{"head_dim": 32, "d_mlp": 1152, "norm_place": "pre", "attn_scale": 0.359, "final_lr_fraction": 0.03}
Each number is 128 + 24 x the weight over its row's rms, rounded and kept within 0 to 255. Layers, rows and columns count from 0. The size above them is the row's rms in percent of the matrix's.

# layer 9 MLP down (transposed), 1152x192, rms 0.0905, rows 991-1008, columns 0-191
size [104 103 101 106 101 103  92 108 103  95 105 103  99 101 102 103  98 106]
[[120 136 144 129 120 130 144 108  92 131 124  89 136 112 129 111 100 160 110 112 123 145 124 101 131 114 135 106  74 116 125 119 139 140 121 148 148  85  96  95 116 128 141 151 149 151 115 141 126 106 161 104 151 125 123  65 107 132 114 126  77 111 122 154 177 124 147 132 133 161 133  85 175 139  98 127 133 127  86  89 116 152 130  80 112 108 120 153 148 131 164 131  85 112 144 150 135 133  94 162 140 100 111 153  88 109  82 119 138 119 101 156 122 114 122 122 129 135 140 130 115 183 116  92 134 140 116 193 161 133 121 165 156 143 135 134 143 165 141 151 152 116 117 126 129 169 123 160 117 127 104 124 147  81 160 101 126 115 168 137 179 155 165  83 121 120 121 116 100 143 146 107 137 181 144  90 152 113 102 144 134 136 183 105 135 145 151 101 129 164 113 166]
 [137  90 132 147  96 125 189 128 111 143 189 129 137 125 117  86 122 138 120 116 140 109 103  75 129 147 116 144 123 115 151  81 109 111 163 132 133  96 169 130 175 117 144 134 134 115 115 178 156 156 161 112 120  91  90 186 131 143 100  96 114 114 122 120 134  88 128  73 153 131 103 158 131 148 125 140 164 159 104 115 143 131 110 131 117 161 129 131 146 118 107 114 106 102 140 123 108  86 127 160  82 128 114  67 132  98 134  91 160 149 117 123  87 110 145 131 133 153 103 116 144 114 140 119  75 136 163 130 148 150 128 128  83 111 145 150 151  91 157 140 119 136 105 143 131 114 137 141 184 150 110 180 128 141 119 130 132 137 120 108 135 128 138  87 143 142 164 100  88 127 106 145 122 134 160 159 139 114 136 113 139 136 148 122  89 132 114 160 117 114 175 157]
 [159 120 175 105  70 104 111 169 150 119 121 104  78 102 109 120 119 118 122 106 134 119 124 124 173  89 135 125 117  95 111 120 138 149 147 151 107  86 102 139 127 140 117 107 117 119 162 132 130 145 112 126 162 130 129 118 113 140 145 113 152 133 118 159 102 129 114 153 130 143 146 137 130 119 135 128 120 176 139 133 124 148 123  95 139 153 123 169 118 113 138  87 106 161 144  78 144 147 134 122 131  73 115 134 142 108 135 128 142  67 144 137 133 128 155 147  83 160 114 128 139 100 128 146 121 146 113  98 174 142 159 116 138 139 131 145 177 135 204  78 104 123 107 150 199 130 108 138 147 128 151 121 135  71 153 129 138 170 108 168 120  90 146  91  69 135 132 119 128 113 128 122 143 117  99 126 164 123 147 120 105 123 147 131  98 176 132 121 138 108  81 158]
 [146 131 119 156 154  80  96 168 162 119 123 109 148 151 115 119 130 132 165 125 164 122 120 161 128 147  96 131 138  73 142 120 129 157 111 123 143 149 119 171 127 112 182 138 101 124  69 112 151 119  91  99  99 166 150 100 116  80 166 188 150  87 119 139 157 165 154 145 116 145 125 144 118 144  95 166 104 152 121 137 118 149 110 136 164 138 103 115 122 110  98 179 131 149 124 124 130 160 126 141 122 103 112 142 128 113 111 147 167 150 126 125 137 116 149 101  88 114 139 113 117 148 102 164 133 122 142 124 107 103 115 109 106 141 117 183  87 135 121 181 104 158 108 154 135 131 140 109 123 112 122 119 164 111 148 154  97  91 167 134 123 135 138 135 112 151 105 149 105 132 151 138 110  93 153  83 131  95  95 151 101 156 129 132 146 133 104 124 103 105  77  94]
 [151 106 147 154  95 165 138 106 123 112 102 144  90 141 140  88 150 124 140 116 156 134 120 194 151 113  65 141  98 162  78 158 123 111 154 137 127 110 109 106 153 140 126 129 143 112 101 108 128 106 116 128 143 134 177 130 116 137 160 170 126 101 123 136 122 134 104 117 141 105 146 111 104  86 117 124 113 130 151 149 158 137 129 152 128  73 122 136 131 116 103 156 179 113 127 112 140 147 100  94 113  82 155 174 125 126 122 104 140 149 139 169 118 105 163 108 118 120 179 150 120  98  96 166 106 108 124 126 166 138 136  87 117 123 150  93 105 117 171 115 178 149 106 110 116 163 153 205  91 142 130  96 131 133 128 173 129 119 140 120 112 151 173 134 134 133 143 121 125 128 103 135 160 117 147 124 157 110 112 121 144 123 110 101  78 129 135 135 129 142 109  88]
 [ 96 158 134 134 143 143 121  99 108 139 165 141 135  70 146 100 130 149  81  98 110 151 140 127 118 109 148 161 172 171  85 172 160 143 154 129 124 130 118 134 155 124 121  78  73 106  99 103 135 104 130 144 110 149  93 171 130  66 119 165 103 112 156  95 135 118 118  93 137 117 135 120 151 179 132 149 136 171 125 116 136 137 141 131  97 133 155  86 113 107  84 101  71 107 102 102 142 178 123 115 120 110 115 159 109 132 118 111 129 144 141 117 140 101  97 104 114 113 159 165 139 123 163 160 160 125 150 144 129 133 140 114 113 124 124 107 123 124 156 120 167 146 178  97 119 117 136 125 138 110 127 122 146 145 138 128 172  99 183 101 102 139 131 141 142 155 133 136 130 128 109 133 142 110 161  91 152 134 152 153  76  82 120 140 148 145 132 142 143 120 117 144]
 [151 139 135 145 139 112  94 130 137 124  72 119 128 138 125 131 120 152 127 178 166 129 123 175 118 114 148 139 124 133 119 150 143 150 127  99 146  96 162 141 117 103 119 125  92 107 131 119  99 135 134 158 123  97  74 130 113  79 127  56 113 180 115 108 167  91  93 157 121 106  96 121 115 133 136 168  96 149 140 128 126 143 160 207 128 137 163 126 139 147 161 118 142 142 121  95 124 130 154 154 140  89 136 153  11 117 153 152 131 114 121  93  85 136 149 122 108 155 112 126 124 119 135 114 153 140 108 121 123 116 116  99 128  98 113 121 124 148 127 152 100 164 147 119 146 148 169 154  92 137 138 101 117 134 136 124 168 123 129 134 125 104 134 142 139 154 124 135 110  88 122 140 123 111 119 135 180 126 147 148 109 148  97 119 148 113 110 150 113 111 143 116]
 [104 126 110 123  99 110  83  87 120 134 156 110  77 124 137 105 102 148 153 126 148 130 133 161 171 128 134 152 151 120 114 113 142 105 119 144 110 153 132 169 100 130 108  86 165 159 106 102 170  95 112 134 130 173 143 144 115 107 151 141 150 130 134  87 150 150 144  88  90  83 142 162 109 185 127 108 122 115 110 115 121 144 113 114 120 149 146 118 145 107 103 108 141 104 121 137 129 169 122 145 120 123 142 149 141  81  93 131 115 122 195 188  95  96 111 150  85 133 152 120 143 136 108 106 125 131 136 136 139 131 131 164 150  91 118 124 136 116 131 119  90 139 150 108 122 136 174  88 116 130 131 140 115 161 117 178 134 165 138 106 152 136 107 132 130 130 125 147 122 144 129 130 120 187 112 120 145 107 158 187 138 102 108 155  54 107 134 110 121 104 133 149]
 [ 75 105 128 136 114 139 130 152 126 110 100 125 124 144  81 120 113 118 132 128 168 142 117 166 142 174  98 114 156 151 111 108 114 159 117  79 120 121 132 165 105 122 145 156 135 113 116 154 150 111 115  96 150 155 121  99 142  94 102 146 138 109 176 153 130 125 149 147 128 147 112 145 122 154 145 181  86 108 150 107 115 167 154 125 151  91  95 143 129 127 152  93 131 132 150 114 146 133 115 136 136 128 176 101 150 104 142 143 166 156 148 136 154 127 127 140 142  79 152 137 120 129  89 140 130 120  96 143 140 135 129 164 109 134 122 130 121 159  78 145  94 128  68 148 148 160 162 143 160 124 105 128 117 123  90 115 120  80 104  81 117 134 100 119  98 120  83 118  95 132 139 133 172 136 111 113 142 109 129  70 130 103 156 121 127 161 166 117  85 169 127 178]
 [ 74 129 125 158 171  90 145 122 157 133 161 141 126 118 153 118  83 168 126 147  79 126 166 143 157 167 119 141 150 118 147 145  99 102 133 145  96 157 134 105 110 145  96 136 160 104 104 122 119 145 119 133 172 150 165 144 122 148 138 149 126 162 144 123 128 112 139 138 110 148 124  96 129 112 176 161 137 141  90 101 122 133 150 122 129 112  76 110 141 140  99 102 100 118  97 109 122 128 145 129 151  96 105  78 127 108  80 137 130 152 130 110 119  89 155 150 162 141 132 138 134 110 111 162 139 169  94 103 123 112 100 129 144 117 137 139 145 131  97 164 153  91 116 144 119 137 108 113 103 147  56 111 103 121 164 106 116 115 140  94 131  93 163 135 148 134 154 117 131 167 156  81  93 119 156 118 121 119 117 139 151 132 100 174 152 153  98 153 164 134  80 122]
 [150 134 166 173 131 108 116 146 158 128  93 138 133 137  94 124 181 123 131 164 127 112 112  74 115 134  53 111  97  97 110 150 116 139 135 165 120 115 123 104 153 151 152 124 142 156 155 157 161 152 125  98 114 115 169 132 128 144 148 162 143  92  97  80 130 136 121 140  90 134 120 129 113 127 118  97 144 155 115  95 108 158 120  83 140 119 155 115 123 158 119 131 123 146 138 149 126 118  81 102 123  79 149 149 145 137 137 134 127 127  98 125 166 128 152 110 133 172 133 159 123 118 125 112 171 158 132 135 142 123 173 117 111 146 155 119 122 154 122 128  95 122 156 120 129 129 136 115 108  86 111 110 127 173  89 106  80  94 192 130 168 127 125 118 118 140 135 109 162 147 142 103  83 137 125 103 172 111 131 141 166 133 128 120 106  67 137 117 141 101 146  87]
 [134  98 142 101  81 152  82 126 117 104 135 133 222 100 136 133  94 118 143 152 154 111 132 138 130 115 132 133 157 162  62 157 162 100 180 133 106 136  78 143 101 111 105 153 150 132 102 131  97 113 104 116  84 122 133 127 125 147 118 138 131 150 170 134 107 130 132 129 149 128 142  86 121 131 138  99 105 122 133  93 157 163 119 149 135 150 131  99  96 129 139 100 125 144 114 127 137 176 152 144 124 121 137  97 101 151 150 117 109 137  86 115 119 131 131 140 108 120 108 117 112 154 105 102 130 123 148 157 120 127 116 113 131  93 155  88 143 134  98 143 167 104 143 142 144 124 147 117  43 148 160 142 117 115 164 106 155 163 166 123 121 141 136 120 131 121 159 159 160 111 140 172 124 135 116 141 116 142 160  84 151 114 121 138 123  94  92 148  86 146 151 108]
 [100 130 147 147 181 106 158 117 148 120 128 146 108  91 150 147 134 125 110 150 144 125 165 141  87 153 123 140 127 175 167 160 111 130 148 127 109 156 118 133 100 161 106 157  85 152 163 132 112 118 137 118 129 110 112 142 124 116 101 122 115 146 145 113 104 170 123 126 128 142  94 160  88 106 112 148 129 105 150 128 155 131 115 130 180 171 187 106 109 131 132  90 126 121 132 153 139 122 138 103 143 115 145 139  57 104 114 110 101 118 147 131 145 136 130 162 103 134 122 121 146 136 154 134 149 167 121 124 119 153 109 101 153  85 122 133 129 129 118 134 138 162  90  89 136 107 137 108 124 115 119 102 180 149 132 120 130 117 136 104 112 108 100 110 169 136  97 171 159 114 121 179  88 150 149 125  98 173 138 150  98 107 121  49 150 113 139  73  99 109 125  93]
 [120 138 115 143 155 115 156  72 117 122 121  93 128 154 134 114 123 143  96 107 122 138 105 128 163 135 114 128 156 100 125 129  90 126 147 129 109 119 163 101 147 133 153 163 134 149  75 130 130 138 138 133 160 115  84 167 133 148 161 161  87  94 123 143 166  94 140 150 129 136 149 148  96 119 133  67 132 157 114 128 142 132 105 123 131  90 132 140 130 161 146 138 121 108  91 144 140 148 137 109  75 127  98 145  61 125 148 152 109 133 169 114 150 125 150 127 102 130 137 148  82 123 142 124 141 132 157 126 132 142 109  91 108  68 135 140 129 199 146 119 133  73 131 131 131 122  87  84 155 153  87 137 139 141 111 179 124 135 137 128 115 107 156 142  79 121 110 156 155 139 147 141 127 145  85  99 165 126 116  96 158 133 124 145 129  89 132 117 159 169 127 101]
 [126 144 130 141 134 139 107 135 107  95 157 135  87 151 114 115 157 103 130 106 145 146 131 111 113 160 148 144 124 139 146 107 161 110 137 177 142 144 100 112  98  80 124  97 130 107 102 122 123 152 152 138 186 160 143  81 160 114 118 129 108 110 119 142 164 159 128 138 137 144 133 113 148 137 155 145 159 157  75 141 153 114 110 141  95 145 127  79 125 168 112 126 136 115 108 133 129 170  91 118 106  86 120 104 100 167 161 121 120 161  84 112  90 111 147 119 101 138 133 127 145 120 120 108 146 155 126 165 127 185 121 115 158 115 123 119 129 135  73  85 131  97 153 111 141 131 122  97  89 139 137 149 122  82 115 181 131 128 156 134 124 156 111 107 115 144 145 155 110 122  60 183 149 128 118 146 139 125 106 107 157 115  83 151 158 110 136  93 133 143  99 106]
 [124 112 135 161 107 147 128 127 130 151 147 138 146 114 101 141 163 171 109 184  92 132 126 135 156 119  81 135 174 117 117 105 107 126 127 152 149 139 118 113 152 152 119 137 124 164 132 161 144 102  87 105 121 155 149 145  94 132 145 142 106 167 143 110 144 127  98 107 107 143 105 119 167 143 167  87 125 139 119 145 138 160 154 120 168 125 133 120 103 196 122  91 106 131  93 150  84 104 123 170 179 143 136 150 122 141 122 132  80 122 110 126 109 175 101  91  87 162 100 168 136 136 141 115 126 156 101 110 131 150 107 108 101 132  89 107 136 110 128 127 101 118 127 143 159 160 145 138 140 106  93  95 141 125 111  89 114 145 147  95 108  95  98 126  79 167 157 135 142 125 132 162 148 135 107  97 116 111 152 126 142  84 100 118 109 117 146  82 151 129 161 110]
 [108 114 131 128 106 124 135 156  71 109 172 108 141 151 108 155 154  85 121 123 133 152 113 140 112 144 131 141 152 137 128 100 135 138 144 109 138 107 116 150 126 124 130 152 132 128 170 138  71 158 134 143 168 128 125 151 132 134 112 108 173 110 148 152 185 118 138 135 141 129 103 125 145 108 124 107  86 125 104 138 128 142  88  95 175  93 143  88 118 123 178 107 131 170 112 145 194 103  89  97 103 112 106 132 115 139 114  97 133 115  86 132 126 111 143 141  87 162 136 119 112  99 129 159 138 124 112 141 128 136 128 152 125 116 168  83 143 131 134 156 154 147 118  96 156 124 109 122 128 114 165 185  98 117 109 109 122 127 160  94 121 141 138 131 156 176 109 163 103 152 159 124 136 119 156  78 145 150  59 147 115 156 119 139  90 126 156 130 105 156 113  95]
 [134 133  75  98 147 108 135 123  99 100 188  88  79 157  69 128 118 130 117 167 132 128 106 194 153 121 154 141 131 138 105  89 176 161 126 111 140 106  64 126 150 145 142 133 133 139 141 144 130 131 115 129 136 133 125 137 122 131 144 124 143 141 166  78 101 145 132 144 147 125 107  94 113 112 131 120 129 111 145 110 139 141 172 114 157 128 155 128 112 149 165 153 138 169 143 113 118 111 142 112  88 129 121 142 148 108  81 131 166 120 127 142 120 131 123  78 116 166 172 124 128 144 163 152 129  84 112 130 128 107 131 120 149 146 118 164 166 102  96 162 147 147 117 163  78 196 100 119 133 133 138  95 164 109 146 119 105 156  94 105  95 116 115 110 135 141 102 123  95 141 137 162 113  86 136 109 125 159 110 100 126 114 136 100 149 124 128 139 146 148 116 139]]
# layer 9 MLP up, 1152x192, rms 0.0978, rows 992-1009, columns 0-191
size [104 102 106  98 106  90 104 103  98 103 104 102 100  99 101  97 105  94]
[[172 123 130  92 111 168 119 131 132 138 137 135 156 142 170  88 136 123 139 106 120 141 118 140 112 130  93 164 130  99 107 135 156  64 107 118 165 104 147 130 152 130 143 101 107  92  87 127 135 161 177 144 118  96 143  92 109 109 160 170 122  82 127 138 133 126 146 109 108 159 181 139 114 114 122 144 110 121 119 123 135 104 143 100 120 155 100 114 108 122 133 149 130 173 132 116 107 173 155 160 130 125 124 123 131 101 105 131  91  91 101 137 138 133 133  97 134 137 157 143 108 140 151 148  82 121 123 152 113 122 105 147 160 121 108 133 127 110 108 141 104 141 121  88 142 123 120  97 127  95 160 191  92 109 130 129 149 176 123 169 158 141  84 129 129  58 136  69 121  92 154 151 148 137 111 140 157 121 133 130 125 113 146  93 166 116 116 107 130 175 130 101]
 [125 180 127 134 116 114 125 143 114 131 137  90 121 160 101 128 164 121  69 110 177 156 127 111 148 100 147 120  53 109 102 139 171  92 127 135 125 153 114 119 152 140 110 132 186  83 172 142 132 102 143 126 137 126 158 144 124 111 109 129 173 157  88 159 110 110 125 122 142 128 128 171 143 205 124  91  72 116 141 110 113 141 139 148 152 108 147 146 117 135  93  87 157 141 187 117 104 168 120 112 131 160 121 117 158 139 156 170 111 122 142 126 120 114 129 149 125 129 128 133 118  86 118 145 143 136 105 129 109 134 140 104 132 110 161 123 135  94 142 140 132 133 130 174 123 121 142 116 126 126 111 127 139 128 145 123 135 123 108 184 103  86 126 139  95 151 112  81 112 156 115 140 136  97 111 147  81 118 141  88 174 146 107 107 131 124 148 102 134 122 113 118]
 [100 130 109 132 168 144 166 175 139 142 111 124 122 130 122 149 154 137 160 140 129 129 110 156 107 128 104 119 152 168 143 123 151 191 131 151 161 152  98 112 131 176 125  90  94 134 109 135 118  88  95  91 132  99 139 141  74 146  92 152 135 105  97  96 132 118 111 165 159 127 103 167 114 145 101 166 146 136 122 171 173 132 110 133 106 129 135 137  98 153  81 124  95 185 104 155 161 108 101  90 107  95 130 156 132 107 122 101 130 133 160 124 134 120 117 142 101  96 155 158 175  92 114 152 129 114 129 140  78 127 176 146 125 118  93 138 154 148 135 139 155 141 156 118  99 125 112 137 130 179 133  90 116 136 139 119 126 125 105 121 134 156 148  81 114 111 162 148  84 148 104 120 173 120 128 138 105 122 113 109 142 131 127 116 131 118 146 112 136 118 149  86]
 [145 101 133 126 155  92 111 159  86 121 112 127 108 134 141 130  86 103 108 134 127 142 115 102 129 161 120 101 119 160  88  82 136 118 109  98 157 162 104 101 101 142 134 142 107 143 152 157 124 130 132 156  97 142 163 116 153 148  94  93 172 158 136  81 131 135 146 115 145 129  94 117 132 170 125 111 137 135 153 176 135 128 150 126 126 128 106 135 156 136 144 143 109 158 176 118 132  94 117 133  95 154 106 123 120 119  99 124 134 152 144  96  96 100 127 139 154 109 146 157 159  83 147 119 101 142 102 101 160  81  94 160 140 150 168 114  95 114 130  98 166 173 126 188 134 154  85 147 155 128 142 135 152 149 100 120  98 140 140 142 131 103 113 130 148 159 126 198 151 153 137 115 147 109 124 111 138 120 105 109 134 129 123  92 179 123 121 161 124 110 131  71]
 [112 111 120 107 155 130 160 116 176 115 157 143 143 116 131 136  82 131  98 111 162 114 154 154 101  99 128 122  88 105 158 127 148 112 128 159 156  90 149 156 146 139 172  99 153 126  99 152 151 124 134 148 116 109 120 157 127  79  88 174 137 144 106  76 132 158 128 151 109  76 170  98 163 123 140 134 119 100 119 100 137 118 141 133 141 120  85  80 139 153 126 143 137 114 103 112 146 127 131 144 172 190 157  79 150 138 128 158 112 131 183 153 130 157 172 137 135 118 118 113 108 116  98 149 121 135 145 160 135  96  94 165 108 169 117  83 113 105  96 122 146 121 140 116 179 127 119 134 128  94 136 135  97 170 128 126 131 142 143 101 137 137 131 133 132 165 157 106  91 103  71 130  99 135 142 100 131 117 102 130 147 115 137 142 132 102 155 110 127 121 115 134]
 [141 142 152 132 131  94 165 157 142 162 109  94 130 108 138 110 107 149 140 109 107 173 101 142 121 158 135 126 151 133 117 136 175 130 104 154 107 155 162  38 120 153 162 108 151 151 134 154 118 140  90 119 100 120 105 146  71 117 136 117  97 144 124 121 122 134 116 133 174 134 152 147  73 139 133  83 106 142 128 137 145 118 123 109 129 119 142 102 155 114 135 177 106 101 139 114 124 153 101 116 148 139 149 130 113 136  80 108 136  91 127 144 145 146 115 173 138 131 103 147 167 145 144 130 108 123 125 117  93 134 127 156 162 147 125  78 150  77 106 131  91 164 143 142  82 147 149 141 111 145 126 126  96 123 102 140 135  78 142 162 121 110 121 138 127 166 157 111 140 107 157  92 138 131 149 114 145  99 113 145 164 206 132 126 120 107 125 124 142  92 105 116]
 [113 155 135 139 151 108 134 125 143 159 130  93 111 134 140 127 112 107 148 160 190 103  96 107 168 116 136 108 146  95 162 160 108 122 102 108 158 126 103 125 110 100 149 103 119 101 129 148 169 138 141 150 125  85 127 132 142 123 127 159 161 154 116 109 117 147 179 153 197 134 189 158 123 112 129 137 127 146 158 111 123  90 138 153 129 121 131 123 110  92 111 154 136 118 120 164 117 113 106  80  75 129 150 189 130 152 130 118 119 150 132 147 124 110 138 107 177 112 139 131 128  98 119 123 129 105 157 149 118  84 125 116 118 127  97  83 147 157 143 116 171 108 102 142 151 141 149 133 126 151 131 117 123 122 108 112 102 157  85 156 132  94 115  79 170 124  86  68 132 120 128 130 156 117 144 118 101 137 145 131  97 154 107 139  80 150 104 102  97 135 110 109]
 [111 111 126 185 116 140 107 145 136 171 146 124  93 145 119 135 156 140 169  97 158  96 117 126 115 142 112 145 159 137 153  83 100  91  68  85 131 134 103 140 136 129 119 125 141 143 128 102 131 103 117  94 145 100 131 156 122 112 131 153 160  76 123 127 111  69 199 111 125  95 117 103 137 152 128 105 150  75 105 164 145  97  98 155 116 135  74 134 120 102 123 153 124 142 142 127 163 116  93 161 137 142 138 154 146 141 138  97 118 110 127 185 136 155 118 128 166 116 150 113 144 153 172 155 160 127 147 140 130 122 128 152 143 141 118 128  99 111 136 124 113 145  59 120 115  85  96 144 143 143 135 143 135 130 123 125 143 132  97 100 127  64 112 126 131  98 125 117 106  91 120 124  96 170 135 139 137 106 136 123 141 150 131 118 111 177 115 138 154 145 149 126]
 [107  88  96 122 106 134 132 194 130 114 158 127 177  84 129 119 158 130 174 134 131 101 140 140  89 122 145 132 148 171  84 115 110 121 124  95 142 162 150  89 107 112 106 113 144 151 126 106 138 135 141  91 126 147 131 116 117 100 150 137 155 145 161 137 134 126  99 136 166  59 116 102 135 120 113 154 113 108 117 136 103 108 130  85 136 127 102  78 113 114 121 116 143 125 149 128 127 163 105 126 156 108 125 161 126 161 150 135 144 117 146 106 176 130 137  88 130 120  79 126 172 107 189 109 166 107  84 134 131 110 109 174 100 108 176 118 103 125  95 148 158 128 121 148 115 139  98 125 128 124 146  97 101 137 102 115 132 136 138 152 130 157 132 103 126 116 119 147 140 149 156 100 139 170 140  95 114 162 131 135 110 170 116 116 187 163 152 129 114 109 152 129]
 [141 135 126 155 126 136 176 124 110 116 154  69 128 143 146 131 145 104 135 113 118 119 151 129 113 184  89  90 110  75 126 118 129 152  78 135 116 125 153 124 114 130 139  88 120 133 127 113 111  95 143 187 138 155 130 117 132 176 142 129 106 160 127 105 105 146 161 166 138 119 116 101 167 142 148 106 138 141  90 157 107 136 121  99  84 163 136 113 121 150 137 156 135 146 132 145 122 131 140  56 133 108 158 125 139 137 124 131 119 141 146  99 121 117 167 156 144  76 135 153 123 114 181 130  98 112 108 132  69 133 131 148 109 150 109  90 122 128 141 177 181 128  82 113 100 117 144 117 109 136 173 131 128  58 144 156 134 158 128  84 147 112  97 133 127 132 121 131 142 119 158 135 115  94 116 132 139 126 122 132 157 148  81 122  95 109 157 133 110 136 156 123]
 [122 125 126 128 104 121 105 127 151 182 165 102 127 140 140 135 116 138 116 125 160  92 130 136  97 113 106 120 143  91 128 114 172 119 126  94 121  80 106 120 115 146  98 104 176 145 117 115 154 138 109 137 114 145 140 128 113 198 140 102 162 152 107 150 157 165 154 134 136  82 121 135 119 115 134  78 132 107 148 117 169 114  89 140  96 136 142 156  96 101 111 157  99 118 147 127 111 120 161 158 137 147 146 114 149 114 136 121 113 121 117  86  99 129 119 141 132 146 134 131 155 159 159 170 142 143 102 138 203  87 113 121 137 113 105  75 134 100  79 128 105 116 117 114 137 117  94 144 131 153 109 117 125 171 162 111 118 181 111 161 136 145 112 160 173 106 147  89  90 143 108 106 103 139 111 140 137 140 100 126 125 144  80 116 118 162 100 147 160 112 154 134]
 [ 99 120 125 188 114 139 140 191 133 114  93 115 130 119 111 124 104  49 124 132 119  98 124 161 168  99 132  97 127  95 139 108 157 105 112 103 156 152 161  89 119 172 151 121 126 130 138  63 108 128 120 122 113 140 128 176 114 124 125 133 118  93 106  93 112  90 143 124 107 133 145 163 119 128 108 102 140 114 140 160 109 156 115 126 121 119  97 125 150 143  90 119 111 120 101  83  95 117 142 176 118 166  85  97 137 119 144 113 131 122 199 108 179 124 137 139 106 145 117 160 109 128 154 145 104 136 129 158 139 108 149 123 152 175 142 124 114 113 104 147  94 190 135 140 112  99 125 128 138 111 123 122  97  97 139 127 141 130 151 139 143 124 149  98 114 167 158 135 120 137 156 149 135 153 119 124 102 144 171 121 164 120 132 157 166 127 105 144 115 113 126 159]
 [163 164 119 109 120 132 136 131 109 114 138 160 182 117 142  95  84 180 125  98 131 101 118 200 168 105 140 101 143 127 138  96 124 130 115 132 126 120 134  84  95 116 118  98 142 109 105 134 149 107 121  86 105 133 141 151 146 136 136 132 140 107 133 117 131 122 155 123 109 138 143 112 119 119 123 115 164 132 129  84  94  94 142 213 121 103 134 143 134 101 130 126 161  57 137  98  75 112 104 133 149 129 141 136 126 154 120 153 109 121 136 149 118 118 127 117 133 141 110 120 108  79 173 130 188  77 113 122 109 153 157 126 168 118 186 110  94  93 140 157 129  95 150 150 135 143 117 121 112 157 149 120 135 133  98 153 111 114 124 159 167 127 131 118 130 172 154 117 137 128 136 121 132 120 132 118 151 121 117 130 123 132 159 149  87 137 124 102 116 193 110 101]
 [110 149 116 126 146 107 151 130 153 132 150 105 120 113 134 135 169 104 164 171 128  83 112 119 135 158 128 170 108 140 162 117 147 128  70 139 133 151 134 123 154 188 103 155 117 125 117 117 136 136 129 107 119 102 136  78 131 124  90 126  85 111 138 125 157 122 188 147 139  73 157 134 137 140 165 131 112 142 164 159 108 125  72 120 109 106 122 105 113 105 130 182 109 130 130 140 131 112 134 121 113 137 164 130 131 176 132 113  96 134  94 127 105 115 157 109 138  88 133 117 155 154 161 130 123 116 119 173 125 118 129  88 121 136  82 134  88  88 105 123 148 107  95 116 163 135 151 107 143 132 144 119 153 120 140 129 120 139 113 184 120 110 101  90 140 117 132 127 124 126 150 148 124  36 134 130  75 166 124 119 173 133 165 140 138 126 121 143 143 122 131 149]
 [133 137  91 115 123 122 131 131 155 109 144  95 168 106 156 121 140 123  78 120 102 114 137 124 102 135 114 135 114 149 115  80 115 111 107 151  87  91 151 112 107 120 155 139 151 114 164 158 139 116 148 137 131 113 143 143 142 122 155 121 167 139 105 140 154  81 120 101 154 176 151 145 121 148 124 121 165 141 101 156 158 103  89 122 142 115 142 128 127 157 111 109 129 119 100 127 139 160 115 169 162 149 147 178 138 180 129 107 126 155 140 136 104 104 117 135 145 100  93 164 161  97 149 101 175  96  82 135 124  74 133 126 154 112 129 153 148 107  96 130 119 149 129 152  93  92  96 124 105 125 153 147 146 104 101 144  89 188 150 113 123  88 117 117 138 129 170  70 105  92 125  85 162 129 106 158 139 136 171 145 106 109 120 145 103 121 117 111 115 116 159 133]
 [150  90 130 120 149 151 109 183  98 114 133 110 102 128 166 178 146 108  93 118 128 125 118 132 163  74 120  96 154 140 168 109 172 115 121 148  89 138 102 132 132  86 149 106 186 125 163 160 123 161  88 138 120 127 129 140 136  90 136 107  98 120 143 154 110 170 141 102 157 115 159 194 155 133 140 110 107  75 161 160 146 143 159 143 126 108 134 107 161 149 125  97  90 105 143 130 151 122 139 124 122 136 127 144 141 108 103 105 111 141 132 124 118 145 153 123 107 140 111  98  72 113 164 152 154 120 153 120 136 118 118  99 161 150 144 109 137  97 144 126 123 133 112 120 137 103 128 120 173 120 117 131 143 127  89  71 122 145 149 126 154 119 126 115 126 169 153 142 111 129 118 137 113 121 133 119 107 125 112 136 130  83 131 121 140 134 124 126  50 143  74  87]
 [157  84 127 162 145 123 108 122 145 163 128 141 115 127 106 167 173 124  97 169 160 115 147 148 126 148 108 167 137 111 122 141 154 175 132 133  65 111 156 119 127  92 110 105 121 127 130 122 123 143 112 124 143 149 126  99 126  96 151 143 140 135  94 111  77 131 156 138 111 136 142 145  94 138 122 113 108 113 130 125 125 166 106 127  97 149 102 103 161 120 132 133 138 126 115 149 152 141 133 150 110 137 104 111 140 161 100 113 107  90 115 124 167  96 151  89 118 126 152 122 129 127 111 121 117  93  94 130 106 152 131 174 133 134 165 137 156 121 117 136 165 132 124 115 116  91 145 138 147  89 195  92 156 101 111 120 156  98  58 150 132 119 135 149 188 149 118 128  72 172  83 121  97 132 156  94  85 122 102 146 103 152 108 108 165 130 135 125 136 141 151 101]
 [138  93 143 129 159 133 142 172 146 127 182 114 107 131 132 124  72 118 115 109 145 138 111 136 108 132 129 154 166 110 137 169 132 116 143 149 117 134 115 151 157 151 138 114 132 178 108 114 108  63 119 104 114 148 135 137 125 130 171 135 109 123 136 118 109 160 169 152 172 108 128 125 112  99 136 133 124 101 143 152 145 147  99 103 128 135 114 117 132 159 101 146 142 135 133 162 137 158 100  66 113 193  94 155 125 135 124 141 114  88 116  99 134 127 188 142 184 106 140 162 132 146 133 167 137 109 116 117 140 102 157 143 129 123 138  86 127 132  85 104 137 106 112 136 122 121 146 101 135 171 164 127 130 131 140 122  93 105  96 130  78 138 125 136 154 208 172 122 129 119 110 137  96 155 133 119  94  91 117  82 131 118 142 107 142 113 118 105 134 100  94 122]]